{
  "norm": "layernorm",
  "norm_place": "pre",
  "norm_eps": 1e-05,
  "rope_base": 10000.0,
  "parallel_block": false,
  "init_std_up": 0.0362,
  "beta1": 0.95,
  "lr_head": 0.0051,
  "grad_clip": 1.0,
  "decay_shape": "linear",
  "dataset": "wikipedia_en"
}
Each number is 128 + 32 x the weight over its row's rms, rounded and kept within 0 to 255. Layers, rows and columns count from 0. The size above them is the row's rms in percent of the matrix's.

# layer 10 attention query, 160x160, rms 0.152, rows 28-31,59-63,91-95,123-127,155-159, columns 0-79
size [125 116 120 108  97 109  96 106  90  99  88  94 111  96 124 116 114 114 118  91 103  96  90 107]
[[ 70 158 159 170 145 142 183  59 164  86  98 112 119 164  95 110 132 169 130  82 159 130 127 118  93 115  94  84  84 169  98  36 138 137 174 143 169 147  71 113 146 106 135 169  87 172 101 172 135 103 202 134 113 174  95 131  90 161  90 119 110 132  79 112 145 114 190  96  93 134  68 120 164 104 111 124 106 149 154 110]
 [ 77 150 115 123  63 145 107 151 115  84 132  96 179 155 136 112 183 112 111 204 167 174 141 131 109 194 113 146 139 150 148 186 149 134 116  89 100 113 144  94 105 142 116 114 151 109  80 136 135  84 169 131 111  71 171 143 142  42 151 101 158 158 133 159 104 110 130 127 123 107  98  94 161 119 137 127 132 131 151  61]
 [ 99 108 173 143 142 123  79 147 124 110 112 118  98 114 139  84 126 107 195 104 144 142 164 113 125 113  88 149 127 145  61  76 121 115 108  72 155 162 132 128 100 139  97 123 121 183 126 117 138 172 161 144 133 148 143 134  57 113 111 124 124 183 110 123 190 126 107 128 194 163 125 103 114 134 103  99 106 136 141 149]
 [124 144 114 169 139 158 136 116 181  95  77 129 109 108 141 165 111 136 112 131 152 114 110 142  35 126 126  96 129  70 116 156 121  84  84 132 155 141 170 100 139  81 170 103 119  64 189 112 155 162 138 121 135 145 138 177  85 118 113 162 166 119 159 162 136  73 136 146 125 151  89 133 147 107 168 122 152 124 113 133]
 [118  70  85 123 140  98 115  75 130 158 145 152  83 153 144  75 124 118 155 150 128 104 122 111  77 166 165 121 118 120  77  85 147 186 122  89  95 145 103 166 138 157  95 113 131 157 109 115 141 122 103 148 142 173 134 137  93 191 154  62 120 117 156  80 151 155 109 186 166 144 104 227 151 223 103 106 142 104  97 192]
 [109 153 133 121 153 113 122  35 163 120 132 125 110 110 108 111 118 135 114 111 161 146 139  73 184 116 198 122 116 154 158 130 178  99 146 134 145 187 204 194 121 112 104 121 145 142  90 109 162 120 101 165 114 100 119 146 108  96 118 120 189 127 130 133 100 102 196 129 201  64 123 123  93  82 121 173 136 123 156 130]
 [200 176 114  94 118  48 103 146 147 199 118 185 141 109  98 152 199 109  95 138 142 172 104  97  92 172 171 164 142 126  97  80 100 123 147  76 152 104 114 167  69 145 134 116 124 138 119 153 163 140 162  93 152 151 139 131  56  57  61 102  98 149 121 143 137  70 113 113  77 166 126 153  97 171 114 110 129 169 138 129]
 [134 146 122 136 193 111 211  87  94 111 114 116 121 106 109 118  83 158 138 101 107 128 129 102 147 170 111 165 115 111 118 116 148 169  94 123 106 135 125 170 133 102 169 132 105 138  77  99  82  78 135 112 134 103  84 107 142  78 130 168 124 125 136 168 134 131 131  76 135 174  97  94 136 170 149 143 111 108 138 162]
 [102 175 179  74 103 225 143 108  57 143 104 122 129 165  70 121  92 118  87 100 140 100 121 179 105 176 148 119 121 170 135 156 136 123 137 105 121 102  95 193 145 124  81 178 118 114 121 134  69 160  94 146  86  82 134 150 164 169 146 132  94 106 153 113  97 133 139 115 105 152 114 121 176 150 149 139 146 174 203 121]
 [164  66 161 117  93 135 116  70 152 158 148 142 130 136 147 124 152 112 146 114 154 185 141  93  84  70 114 187  94 114  91 134 141 175  61 117 112 125 132  88 154 173 150 126 155 203 121  72 109 117 127 135 124 122 150  64 105 173 146 128 145 116 106  35 103 117 135  91 169 142 130 135 151  82 120 110 154  82 100 156]
 [165 130 154  97 139 125 127  92 139 194 121  82 117  96 128 148  71 108 148 132 119 135 102  99 152 172 143 156  89 159 138 107  75 139 181 105 126 146 117 111  93 134 119 114 131 142 122 122 200  76  61 147 104 133 100 164  97 158 181 149 120 110 169 147 156 102 156 140 169 106 120  90 134 134 109 154 139 124  94 167]
 [155 123  94 163 120 183 154 131 159 147  85 183 108 120 129 105 114 116 111 143 127 139 153 107 171 162 123 148  99  69 127 192 104  99 126 151 142 128 199 174 148 100 191  97 124 117 150 128 185 112 102 144  96 149 108 181 138 141 162 168 102 148 126 105  68 154 139 180 133 150 181 136  62 117 163  96 104 166 121 133]
 [119  87  94 156 136 121 103 120 181 124 134  77 152 131 157 135 104 139 123 126 157 147 180 127  61 104 114 108  95 108 172 105 147 119 141 153 167 134 179 121 225  76 136 175 140 142  78 143 139  98  86 126 144 150  88 172 101 158 127 126 129 159 122  90 115 100  89 134 122 124 144 105 206 177 149 175 115  73 129 126]
 [160 124 118 107  63  87 109 160 122 127 150 149 188 131  54 183 114 142 185 148 182 124  63 160 143 118 106 169 150 144 129 110 164 157  65  91 149 111 162 124 117 117 161 125 105  99 128 129 125 144 132  94 135 114 128 108 168  74  78 117  93 112 165 126 132 153 131 106 133 132 146 117 175 129 140  71 124 139 117 156]
 [171 128 149 113 140  70 122  88 140 156  86 130  94 142 158  90 145  66 102 150 130 104 175  96 115 111  82  66 103 148 139 103 147 144 107 126 111 147 183 105  77 132 110  93 144 137 110 103 125 141 155 186 153  79 100 177 137 167 105 101 117 126 128 108 166 143 146 136 116 118 111 114 143 113 136 186 127  95 121 199]
 [130 136  99 110 122  92 186  87 177  60 136 128 134  91  91 125 128 125  96 143 116 142 123 151 125 129 136 100 104 167 130  89 127 121 126 109 154 146 113 116 149  89 236 169 114 174 105 192 116  90 114 164  68 154 106 136 148 146 118 108 120 131 101 101 133 118 104  48 118 131 133  82 151 152 144 159 192 145 112  81]
 [152 144  92 123 137  98 184  48 124 142 128 172 171 137 121 151 181 104 137  89 123 180 105 137 156 143  71 138 117  59  50 112  64 111  59 136 157 109 149  99 131 155 100 169 114 101  89 137 126 165 122 158 124 128 128 100 127 107 119 145 110  82 113 134 101 144 188 100  88 137 126 115 118 114 104 106 175 123 204 173]
 [184 183 184 106 149 125 164 164 102 171  89  60  90 125 116 139 112 137 132 161 128 153 143 153 171  74 135 125 106 143  33 139 120  91 118 169 111 185 137 133  62 167 138  98  91  79  89 137 152 141 162 161 130 121 149  63 122 165  76 102 145 121 150 144 192 146 153 138 169  82 138 107  58 128 126 100 113 113 157 136]
 [182 187 134 120 123 143 167 125 172 115 122 113 105 138 102 167  79 129 117 155 146 188 118 121  83 150 133 147 125 102 161 162 147  64 148 153 150  95 144 121 112  78 171  72 115  84 103  94 107  95 150 133 143 174 165  89 154 133 140 112 155  71 163 160 139  74 138 120  97 148 144 195 141 117 143 156  87 136  90  49]
 [148 163 137 179 159 106  92 110 130 118 155 112  83  80 110  76  88  93  82 168 177 132 135 144 132 136 128 137 119 184 154 161 147  88 163 105 102 109 120 121 123 148 151 107 148 167 133 103 124 128 104 121 158 140 153 111 104  94  62 115 121 137 117 119 138 181 165 168  92  98 131 104 155 120 124 176 181  90  84 112]
 [124 173 150 128 116  85 139 177 188 167 149 183 118 115 146 106 147 122 105 141 107  62 169 102 144 153 126 121 112 123 128 113 135 109 128 135 110 133 133 123 128 127 163 145 110 119 123 132 174 121 142 124  83 137 149 165 103  88 174  95 155 162 111 136 100 159 186 130 186 144  77 162 113 138 134 116  72 130 135  86]
 [188 167  91 126 103 109 109 124 135  96 124 189 132  82 135 114 203 124 143  93  99 117 126 112 152 165 140 107 168 110 145 111 159 141  98 103  95 170 116 120 161 112 117 121 134 105 133 105 153 121  91 134  71 152  97  63 102 101 140 119 114 150 146  97 138 169 214 135 135 191  69 113  76 143 114 150 123  91 122 147]
 [151 164 155 114 165 132 108 165 196 105 133 129 111 101  95 195 126 159 141 127 108  87  93 150 154 146 138 207 128 139  87 195 149  92 153 158 209 124  76 176 150 128 169 212 115  66 122 119 118 154 108 160 127 119 135  92 122  99 153 106  96 167 130 126 129 126 112 124 140  92 154 143  73 182 137  81  95  89 125 192]
 [121 201 110 149 132 104 104 142 182 102 153 176 142 116 130 132 110 118 154 152 167 116 141  99 118 111 172 137 109 126 152 200  85 127 115  96 144 153 133  96  33  82 107 139 101 125 133 146 109 140 175  92 147 119  37 148  91 128 159 156  97 152 164  86 162 172 134 161 179 162 135 103 101 136 158 124  75 116 144 112]]
# layer 10 attention key, 32x160, rms 0.135, rows 27-31, columns 0-79
size [107 112 107 102 116]
[[121 106 123 154 155 124 127 148 135  68 113 156  96 119 168 145  76 141  84 124  80  96 108 129  72 111 102 136 155 202  96 101 141  92 117 145 121 171 175 135 125 170 158 128  89 168 114  93  92  95 154 117 127 146  97  76 142 124 139  70 158 108 128 151 137 131  77 141 158 182 165 208  94 166 156 185 141 106  63 110]
 [149 150  91 115 131 127 163 116 143 123  95  71 179  93 119  94  82 172 163 145 130 187 109 131 120 152 151  69 188 151 141 134 162 153 106 179 122 114 101 121 139 175 101 167 132 165 101  63 119 137 138 178  82 157 114  87 172 129  52 155 149 137 142 142 125 121 146 122 157 131 156 124 143  65 136 116 120 118  92 137]
 [173  82 117  98  93 143 163 150 127  69 142  92 137 119 107  72 161 163 123 140 128 115  86 138 147 145 171 141 157 145  83  90 117 117 160 167  94  86 119 133 129 117 107 116 154  88 110 177 124 148 173 159 128 166 143 174  99 119 158 105 156 138 121 192 102 109 117 155 100 151 176 211 129  89 121 109 106 193 137 102]
 [160 162 107 118 134  88 132 113 184 135  92 166 105  78 126 111  84 139 213  87 132 164 100 109 152 121 136 128 110 126 151 113 122  73 110  85  80 172  41  90  87 125  75  89  79 123 176 113 170 142 161 175 106 121 143 169 130 118  77 127 122 120 162 159 110 165 178 129 143  83  77 159  95 117  86 146 120 166 113 215]
 [157 108 125 210  90 163 112  98  85 131 139 127  87 119 135 150 182 153  88  87 140 165 147 156 117 111 106 147  81 130 115 154 119 111 144 127  73 144 113 100 137  92 164 123 104 136 126 170 148 165 112  73  96 102 139 111 106 128 146 157  96 122 126 179 120  78 122 119  83  95 161 213 155 139 103  84 188 156 136 188]]
# layer 10 attention value, 32x160, rms 0.202, rows 0-9, columns 0-79
size [ 91 101 100  93  93 101 110 104 100  91]
[[181  81  91 191 175  82  68 126 194 131 132 188 151 108 121 160  82 128 126  78 128 104 141  94 111 179 117  96  86 206 127 144 131 142 121 204  92 155 107 160 139  62 151 173 126 119 116 118 134  96 129 136  96  90 149 136  95 155 110 133 162 153 120 162 140 115  89  98 187 123 154 118 138 148 162 144  68 152 164 178]
 [147  94 134 116 165 139 154 146 172 110 170 191  75 142  96  77 117 118 158  89 124 174 134 135 128 133 104  98 148 147 122  71 149 157  93 109  78 126 150 132 208 123 102  95 129 135 159 143 105 165 120 156 120 145 111 123 149 119  67  77 182  99 131  89 165 107 133  87 115 129 128 150 138 160 114 142 170 112 145 107]
 [115 154 214 114 138 132 135 166 183 103 134 105 136 141 131 110  98 105  81 148 181 117 139 159 136 150 108 159 123 160  86 112 109 114  83 160 154 100 103 141  85 118 171 138 127 155 136 133 105 120 131  34 128 172 179 144 118 126  61 134 123 122 129 117  82 135 105  85 164  73  88 129  88 186  88  97 129 109 148 124]
 [136  88  82 107 143 168 103 131 131  97 123 141 150 143 107 155 106  48 161 132 132 161 154 101 107 102 137 130 134  75 128 144 126  98 107 133 102 105 198  61 138 165 145 126 105 148 121  79 118 126  96 103 181 165 115 134  88 121 120  56 127 141 111  83 103 134 155 125 145 117 127 170 124 165 170 214 123 103 157 124]
 [156 147  95 163 140 192 128  89 152 117 137 147 162 108 144 133 152  75 103  99 137  99 101 140 137  92  74 176 145  91 148 153 156  90 121  66  87 192 122 148  80 187 117 159  98 152 114  82 171 108 158  83 110 139 141 153 178  98 128 147 184  56 126 108 159 135 134 106 177 124 110  76 117 143 136  95 166 143  97 121]
 [224  91 170 171 138 144  64 142 115 198 124 116  91 128 130 177 161 143 101 107 147 117 100 157 128 102  97  33 131 123  96 168 112 126  94 123  97 134 166 137 110 132 144  62 137 109 119 110 136 174 127  92  76 158 130 137 142 126 126 120 129 167 106 155 128 166  96 144  11 118 129 122  97 176 125  95 142 123  90 121]
 [157 108  91 106 156 129 160 158 132 128 133 117 110 128 122 141  67 157 131 132 131 126 114 113 114  91 107 152 114 126  86  98 103  87 144 188 203 174  86 158 139 142 108 157 133 120 115 122 105 112 104 135 177 110  86 176 136  85 154 150  92 151 150 178 127 119  83 115  55  99 142 113 125 110 133 149 161 158 161 160]
 [134 115 126 159 144 217  89 155 144 140 103 124 110 110 109 146 147 131 147  71 143  99 105 129 177 169  91 102 133  60 109  76 121 144 112 168 103 181 123 133  20 119  93 149 110 130 154 165 168 130 114  90 103  75 182 115 122  96  78 100 147 132 142 118 158  56 180 119 179 149 151 169 102 147 107 131  95 111  97 111]
 [112 200  67  93 180 164 147 129  88 102 111 176 104  97 129 109 141 131  70 122 145 142 165 130 156 197 154 125  98 130 135 210 136  62 160 118  82 126 103  90 122 172 170  85 149 126 162 123 199 129 140 172 113  90 157 143 162 136 161 121  86 144  92 124 149 129 143 117 169 103  96 173 127 153  86 168 128 166 188 128]
 [169 124 123  82 150 195 152 151 146 117  26 108 119 110 164 147 101 143 146 131 114 144 156 144 168 121 124 103 151 157  57 142 137 130 108 171 128 119 185 126 165 130  71  63 157  86  62 140 130 110 102 141 128 114  98 147 192 145  97 163 142 138 172 145  92  46 189 212 136  76 137 137 182  60 133 144 193 104  59  97]]
# layer 10 attention output (transposed), 160x160, rms 0.169, rows 0-9,32-40,64-72,96-104,128-136, columns 0-79
size [ 94  93  88  84  93 102  96  99 102 103  96  99 111 103  95  91  98  96  96 105 114 103 105  84  95 104  95  98  98 103  93 109 104  98 111 101 110 105  97  99 108 103 117  99 111  96]
[[142 118 136 151 161 106 154 140 127 153  71  86 109 154 179 161  82 134 166 188 116  98 164 160  99 130  47 154  33  83 186 136  89 133 124 100 124 117 166 101 139 149  82 119 171  69 142 141  92 155  85 128 116 130 115 164 137 109 114 139 142 110  57 198 122  82 120 187 138 161 134 129 142 135 157 114 174 145 113 164]
 [ 77 103  72 124 132  88  47 116 116 133 127  97 218 165  71 120 132 108  71 151 103  91 132 157  99 154 181 115 112 100 238 165 126 191 159 150 195 151 137 111  84 112 134 112 122 163 114 111 139  92  97  89 148 129 115 144  91 140 114 185 144 118 143 113 125 149 182 145 160 110 109 151 109  96 172 108 123 102 137 140]
 [142 145 118  77 110  88 112 105 153 137 107 127 118  89 145 123 107 139  40 133 157 124 165 157 152  74 133 139 142 129 110 107 129 145 161  40  46 206 101  87 155 138 112 109 191 111 152 134 163 189 157 146 195 186 149 107  90 117 154  70 191 146 120 191  51 134  87 120 112 142  99 117 104 163 119 164 118 138  95 109]
 [138 128  88 123 109 164 107  83 179 160 148 113  67 165  75 133 166 128 127  40 101 175 117 144 129 179 162 114 114  93  89 191 150 149 164 174  73 170 157 164 118 139 132  77 163 106 128 171 173 138  91  90 124 111 156 140 152 114 113 100 100 150  93 145 144 108 139 170 175  78 129  86 175 163 133  99 176 138  98  79]
 [142 160 101  48 118 147 176 112  75 141 142 150 150 177 109 141 134 136  78 110 158  97 131 137  97  99 129 120 139 114  98 129 134 113  79 162 124 137 124 139 141 110 125 120  58 202 179 151 118 142 122 198 111 134 138 125 121  60 144 187  89 164 133  73  50 124 122 132 104 103 123 163 132 177 200 125 157 151 111  70]
 [119 163 171 124 136 156  54 161 134  94 115 152 116 142 168 129 121 101 101 176  93 131 155 133 185 110 109 132 119 126 132  96 166 144 136 109 136 155  77 116 115 165 117  75 125  74 108 159 130 203  35 211 112 130 169  95 133 118 169 136 135  94 115 134 227 110 129 109 136  93 149 147 124 164  49 152 155 142 139  73]
 [156 129 100 114  85  94  68 171 140 122 129 109 184 152 144 113 149 172 124 148  75 163 137  38 151 131 141  80 118 184 179 101 112 104 151 124  75 135 168 142 164 147 150  86 151  77 191 120 136  73 104 132 107 154 184 107 115 134 157  80 134 151 144 137 133 176 102  45 131 137 143 124 139 172  62  96 109 166 107  84]
 [120 117 168 183  72 157 163 119 100 148 125 163 118 117 107 213 140 135 118 141 117 184 179  80 140 161 106 204 183 134 139 151 125  77 128  92 118  75 105 157 161 133 122 126  68  48 100 154  99 123  96 146 117  73 157  92 110  86 153 139 147 104 122 131 131 139  96  86 107 103 130 163 151 133 163 141 134  94 191 134]
 [ 95 149  86 138 105 129 128 138 121  96 149 114 112 194 137 105 115  89 155 102 119 126  70  79 141 156 139 141 119 149 105 155 136 170 117 110 135 107  98 143 157 125 143 179 113 186 120 162 147 134 138 132 147  47 122 140 198 158  61 127  60 187  97 104 144  65 109  88 100 112 154  96 100 134 162 164 113 175  68 130]
 [140 118 150 147 135 136 150 129 134 110 151 124 156 204 113 117 139 164 140 118  93  93 175 127 129 128  68 100 104 127 129 141 101  84 120 123 109 136 114 106  97 107 116 203 156  91  83 133  81 132 205 124 125 104 119  84  65 115 120 153  82 160 129 153 157 145 138 136  63 118 110 135 104  89 197 172 122 110 102  81]
 [104 101 105 101 115 118 134 133 176  89 156 160 176  71  85 127  62  98  78  64 101 148 125 173  86 107 103 153 155 151 141 127 158  57 180 150 109 151 160 173 136  80 129  86 180 155 124 146 145  69  88 154 168  99 143 192 114  80  94 122 107 185 151  79 115 169 135 170 120 138  94 151 133 123 150 133  92 132 115 178]
 [131 128 106 127 113 138 118 113 107  90 152 144 156 130 166 114 130 107  53 124 190 119 142  94 167 100 113 126 115 141  65 144 122  99 155 165 112 129  99 153 198 137 140 129 226 253  70 130 155 150 153 115 202 102 141 193 174 125 139 127 129 155 143 141 158 101  73 154  99  90 126  91 119 156 109 138 169 168  97 203]
 [ 93 130 140 169 144 138  91 188  71  90 111 140 109 144 124 106  91 143 183 114 126 170 133  98 140  77 123 105  98 112 132  83 106 139 125 118 186 152 143 170 135 135 121 167  73 255 141 148 138 164 146 125  95 121 123 191 139 109 108 131  40 130 128  85  89 127  99 129 113 152  87 146 146 118 136 138 181 162 139 109]
 [135  91 129  90 154 123 133 188 143 124  96 144 165 120 151 120 124 166 112 126 158 136  80 147  98 150 146 106 134 120 150 133 161 121 177 153 116 146 113 161 163 153 105 130 128 176 148  45 131 165 157  69 181 159 140 176 105 109 107 158 138 165 140 149 147 134 131  89  42 103 106 164 101 126  87 136 100 101 137 174]
 [150 110 201 163 134 135 131 126 147  86 152 121 153 106 107  98 127 113 183 119  94 129 138 154 160 191 147 144 145 175 121  86 119 124  99 120 171 119 142 113  87 148 145 138  83  22  69 146  62 130 235  92 135  96  98 132 148 115 148 117 128 108 119 152 111 132 110  86  91 186  95 207  92 119 118 126  83 128 112  53]
 [123 137  51 116 136 152 124 187 126 146  90 121 198 123 112 104 140 125 171 126 106 150 121  83  98 142 123 111 227 162 123 103  72 171 114 107 145 157 167 135 143  73 110 140 143 132 147 133 187 153 147 145 170  94 145 176 167 118 102 127  99 119 135 155  92  79 112 117 134 138  97 123 145 118 124  93 140  57 154  95]
 [111 139 202 120 193 141 159  99 143 157 156 145 118  52 116 152 147  98 127  98 188 107 101 122 163 151 125 178 155  80  88 124 124  92 189  68  84 133  87 180 146 115 153 126 158 124 120  92 103 150 193 139 125 164 102 122 123 163 125 183 151 143 105 136 148 114 149 161 141 106  96  44 153 109 115 112  77  95 146 122]
 [115  77  62 153  96 161 123 175  71 102 133 138 176 118 108 107 139 175 192 155 162  80 152  60 156 140 134  87 147 174  41  92  49 158 118 175 157 175 101 119  68 153 170 168 148 131 111 160 120 151 138 152 143 188 141 153 191 151 154  74 135 145 101  84 105  86 181 104 124 182 115 164 128 125 118 150  60 163 112 185]
 [119 130 142 106 109 151  89 157 103 200 150  82 171 163  99 182 134 153 125 160  66  73 170 133  95 119  77 130 154 120 152 149 114 156 130 141 144 153 144 115  87 122 137 165 163  28 154  81  87 178 117 164 116 167  89 120 135 168 133 116 123  75 140  77  77 148 178 118 114 137 153 144 100 148 154 114 153 132 140  98]
 [163 102 135 129 119 151 108  86 131 145  53 138  61 166 141 137  80 111 135 101 130 131 135 144 113 171 142 101 134 143 120 126 126 145 130 156 106 139 165 161 136 100 134 121 138 120  78  88 148 109 177  87 133 144 132 138 139 104 160  53 144 124 141 110 113 157 174 165 189 136  30 147 120 125 145 149 115 148 173 140]
 [132 124 133 140 117 110 117  87 132  93  39 127  92 113 126 106 196 144 144  92 116 162 187 133  95  91 111 126 196 133  53 148  82 148 110 124  98 159 172 121 164 132  98 100 119 171 139 150 175 163 149 101 124  99 175  75 150 168 143 140 164 159 161 111 150 108 133 136  76 142 105 163 123 137 109 125 113  72 163 126]
 [143 125  77 151 128 106 155 148 159 112  71 158 163 157 138  87 161 157 150  89  93 122 182 142 164 142 114 100 146 127  76 117  92 163 117 152 113 162 126 140 119 112 149 174  29 190  62  98 164 143 144 179  99 116 112 199 118 146  70 173 111 120 130 109  90 136 156 127 151  63 144 133  84 166 147 161 155 167 121  74]
 [111 171 129 139 139 137 110 157 144 138 115 120 147 124 150 102  74  77  76 148 177  57 119 116 181 122 185  78  91 127 121 124  72 101 100  81 132  89 110 150 166 133 111 123  62 196 156 113 110 133 177 152 131 121 160 128 146 103 142  66 152 170 118 163 178 154  78  77 150 119 115 111 112 164 109 113 149 176 105 186]
 [207 108 133 111 156 102 127 126 157 122 106 165 119 118  78 183 168 128  99 106 154 157 155 125 112 102 127  93  42 127  66 166 138 172 126 133 114 136 137 184 161 154 148 127  88 122 140 129 174 191 104  56 176  57 159 166 114 126  44  63 162  82 153 144  85 126 151 123 121 136 104 165 145  90 112  95 103 110  99 112]
 [188 116 109 122 135 129 152 123 131 161 102 117 146 147 134 136 114 129 190 164  98 146 142 102 193 153 157 110 123 173 160 133 103  93 126 159 113 134 102 159 157 183 149 103 160 188 175 106  89 108 164  96 119 130 165 138 145 158  88 159 175 106 146 146 116 110  85 121 119 149 122 146 124 136 148 118 139 155  63 185]
 [ 99 171 155 125 143 125 141  89 128 166 158 100 168 134 156  99 163 105 171 115 171 122  86 126 140  92  92 194 152  81 103 214 152 106 158 169 117 100 141 121 108  86 167 164 165 122 125 104 122  96 133 127 140 115 139 117 131  78 112 139 109 170 188 116 154 113 143 118 191 118 126 106 152 168 140 120  84  55 162 229]
 [141  88 107  63 115 119  74 154 170 154  99 145 132 132 172 108 187 141 161  89 142 119 114 161 151 134 143  88 135 181  87 120 127 185  93 145 128 165 126  81  76 152 127  98 129 125 132 124 151 176 137 103 134 137 141 128 135 148 100 153 145 126 170 127 122  94 152 165 126 149 126 109 147 182  72 128 118 156  24  66]
 [104 171 148 185 169 143 159 137 150  98 124 186  93  81 136 127 126 131 121 139 164 153 178 144 139 143 128 188 173  89  94 101 162 105 126 113  75  63 119 170 158 155 129  99 143  76 162 142 136  98  92 135 123 148  57 144 123 130 114 134 155 120  89 140 105 173 116 123 170 128 139 121 120 128  70 136  68 152 165 104]
 [ 68 103 144 118 127 106 165 118  65 113 108 104 147  87 151 104 189 117 126  63 124 141 130 114 137 103 131 173  89 103  72  96  69 172  68 164 127  96 140 146 101 128  94 121 150  39 169 157 108 160 147 158 126 122 147  55 179 147 101 183 169 129 133 151 105 106 121 134  64 132 175 161 108 119  90 129 156 144 102 127]
 [115 163 158 159 184 108 141 115  99 135 130 122 177 144 108 168 164 151 152 147 126 192 135 204 103 118  81 103 126 103 116  86 105 110 119 116 162 159 159 113 123 115 149 115 174  80 120 109  92 103 135 197 168 109  96 119 136 105 195 112  85 160 145 176  72 108 116 177 159 135 146 109  69  92 132 169  96 170 140  87]
 [125 114 151 160 158 103 104  90 157  90 109 125 121 101 101 135 141 119 156 197 197 161 134 194 107 115 169 129 166 109 137 148  54  69 151 120 170 130 106 127 155 132 134 121  86 175 145 167  39 102  84 130 134 165 108 145 144 115 162 135 151 161 136 126 142 110 158 105 155 171 126  35 136 140 150 144  76  78 134 119]
 [125 130 100  73 112 149  93 175 167 178 158 124  72 106 129 142 163 142 161 125 113 106 149  95 160  94  69 156 161  92 129  94  96 104  38 143 140 121 163 105 132 105 128 125 188 169 193 181 134 119 142 128  95 117 132 130 119 124 174 131 129  84 135 155 126  81 159 155 155  80 128  60 219 172 109  80 168 147 142 109]
 [ 69 101 116  99  71 141 157 158  76 120 147  96 215  78 134 124  90 140 158 109 111 140 127 128 163 161  82 167 128 107 104 148 147 117 207 151 128 126 132 164 122  93  72 174  87  85 133 115 151  84 178 123 100 188 177 145 133 130 108 163 108 145 219  99  87 135 129 154 116 143 167 204 152  93 135  73 142 117 161 170]
 [ 88 133 155 126  66 129 123 140 137 161 178 143 112 177 157 163 126 116  69  87 175  57 178 133 152 115 173 188 122 177  77 131 137 141  82 107  99 161  55 116 102 147 150 141 174 108  80 164 136 146 144 129  56  99 152 186  64 137 110 187  98 174 149  90 164 146 170  98 137 113 116 152 111 108 126 167 127 132 167 142]
 [ 74 129  78 116 104  83 142 169 173 103 105 181 119 127 132  86  90  54 140 112 110  98 147 134 130 167 144 121 142 126 125 131 197 181 100 129 158 118 151  86 109  64 143 105 159 216 137 160  93 101 143 168  95  89 139 102 135 165 163 144 149 175 142 130 107 161 117 189 115 125 133 129  84 162 136 112 144 135 102 142]
 [ 87 150 160  82 116  73 132 153 200 148 139  82 114  60 166  44  96 130 129 128  67  73 116 118  93  87 168 125  79 136 108 115 197 140 119 108 147 113 151 117 124 134 144 115 108 200 150 160 166  75 108 163 147 105 112 164  99 144 114 111 156 208  82 133 160 134 122 143 163 119 133 156 129  97 101 128 175  63 113 124]
 [181 120 127 106  76 126 118  95 127 139 109 149 152 116  60 107 121 148 149 139 145 124 132 137 122 192 126 158 135  80 175 150 149 101 128 155  93 163 176 131 158  86  95 144 130  87  78 103 129 107 137 100 151 104 136  87 120 151 166 153 116 146 122 123 156 145 122  82  61 181 174 101  82 183 138 126 141 116 145 127]
 [163 156 138 113  71 140  99 163 137 138 194 147 110  92 156 154 167 138 110 177  75 132 106  65 116 173  81  80  70 201  90 143 156 137 135 138 131  81 106  98 146  97 163 130 142 213 100 117 150  78 135 140 127  96 158 141  85 108 122 129 142 119 112 100 130 146 174  69 115 134 127  77 158 126 109  72 103  85 134 123]
 [171 143 133 171 134 135 177  80 135 128 134 118 116 170 143 152 140 138 108 123  25 142 126 115 181 132  84 171 159 174 179 144 144  76  99 142  54 108 152 100 148 189  64 159 136 126 135 125 142 164 135 114  71 103 133 133 119 154 109 123  94 150 100  96 143 136 129 153 146 160 143 149 168  98 107 149 107  75  86 107]
 [ 89 121 165 129  76 196 131 120  88 191 143 129 104  77 133 169 152 116 132 121 116 128  87 150 124 132 142  99 113 138 141 139 118 130  85 140 172 140 133 116  79 154 102 137  55 102 180 115 105 175  72 159  96 135 121  99 195 131 174 118 104 181  97 109 105 122 156 119 140  76 163 178 132 159 113 124 130  97  70 119]
 [128 162 114 200 155 136 157  85 162 146 150 149  83  97 134  91 115 127 102 114  61 117 115 122 188  86 202 146  66 173 191 125 110 108 144 166 124 132 105  98  64 150 158 140  97 211 116 150 124 112  68 190 101 138 141  88 192 133 147 129  76 212 123 114 112 112 100 139 120 187 160 169  84  61 150 131 145 138 118 137]
 [141 147  87 159 138 133  87 142 112  84 158 126  98 150 129 154  87 131 152 139 124 103 186 122 146 111 156 105 101 198 135  85  63 107  98 166 113 121 115 111 112 127 146  97  91 214 114 134 107 100 103 173  28 154  87 144 110 154  96 139 134 165 112  55 160 179 143  70 123 108 152 134 154 106 136 123 167 182 140 106]
 [120  69 125 139  79 148  99  89 147  89 116  90 135 156  63 146 174 149 158 128 119 178  98 110 139 141 161 149 196 105  91 109 138 187 109 100 150 108 119 163 145 151 168 121 156 188 109 107 136 151 146  71 102 132 144 105 127 151 158 108 126 112 117  87 125 172 128 143 143 127 128 126 150 129  87 133 113 148  86 156]
 [123 152 124 138 133 148 119  84 125 101 122 103 182 112 154 156  75 133 144 133 116 148 113 117 113 159 133  87 124 116 133 142 107 123  95 106 134 120 127 126 103 156  87 116 169  56 111  82 117 150 121 122 142 143  62 146 165 174 131 103  91 143 234  84 158  69 131 138 144  49 114 116  79 138 186 178 151 148 114 128]
 [153 152 185 134 152 103 113 116 162 183 112 152 111  80 160  81 165  91 126 118 122  76  83 147  85 115  92 108 118 153 120 175 141 134 135 139 122  88 136  95 119 142 132  98 136  99  99 119 107 130  94 181 123 114  90 103 131  98  81 132 121  65 139 142 134 116 124 157 131 162 146 127  65 128 124  74  98  67 139 133]
 [133 129 173 142 137 135  97 119  79 176  99 114 113 103 177 150 179 144 160 169  73 150 169 150 130 122 137 152  82 116 118 120 135  95 149 140  92 132  71 142 125 153 156 103 122 204  93  93 158 169  94  69 114 112 146 133 156 106 144 150  77 186 141 112 118 121 151 172 161 127 147 153 189  61 155 122 133  46  96  78]]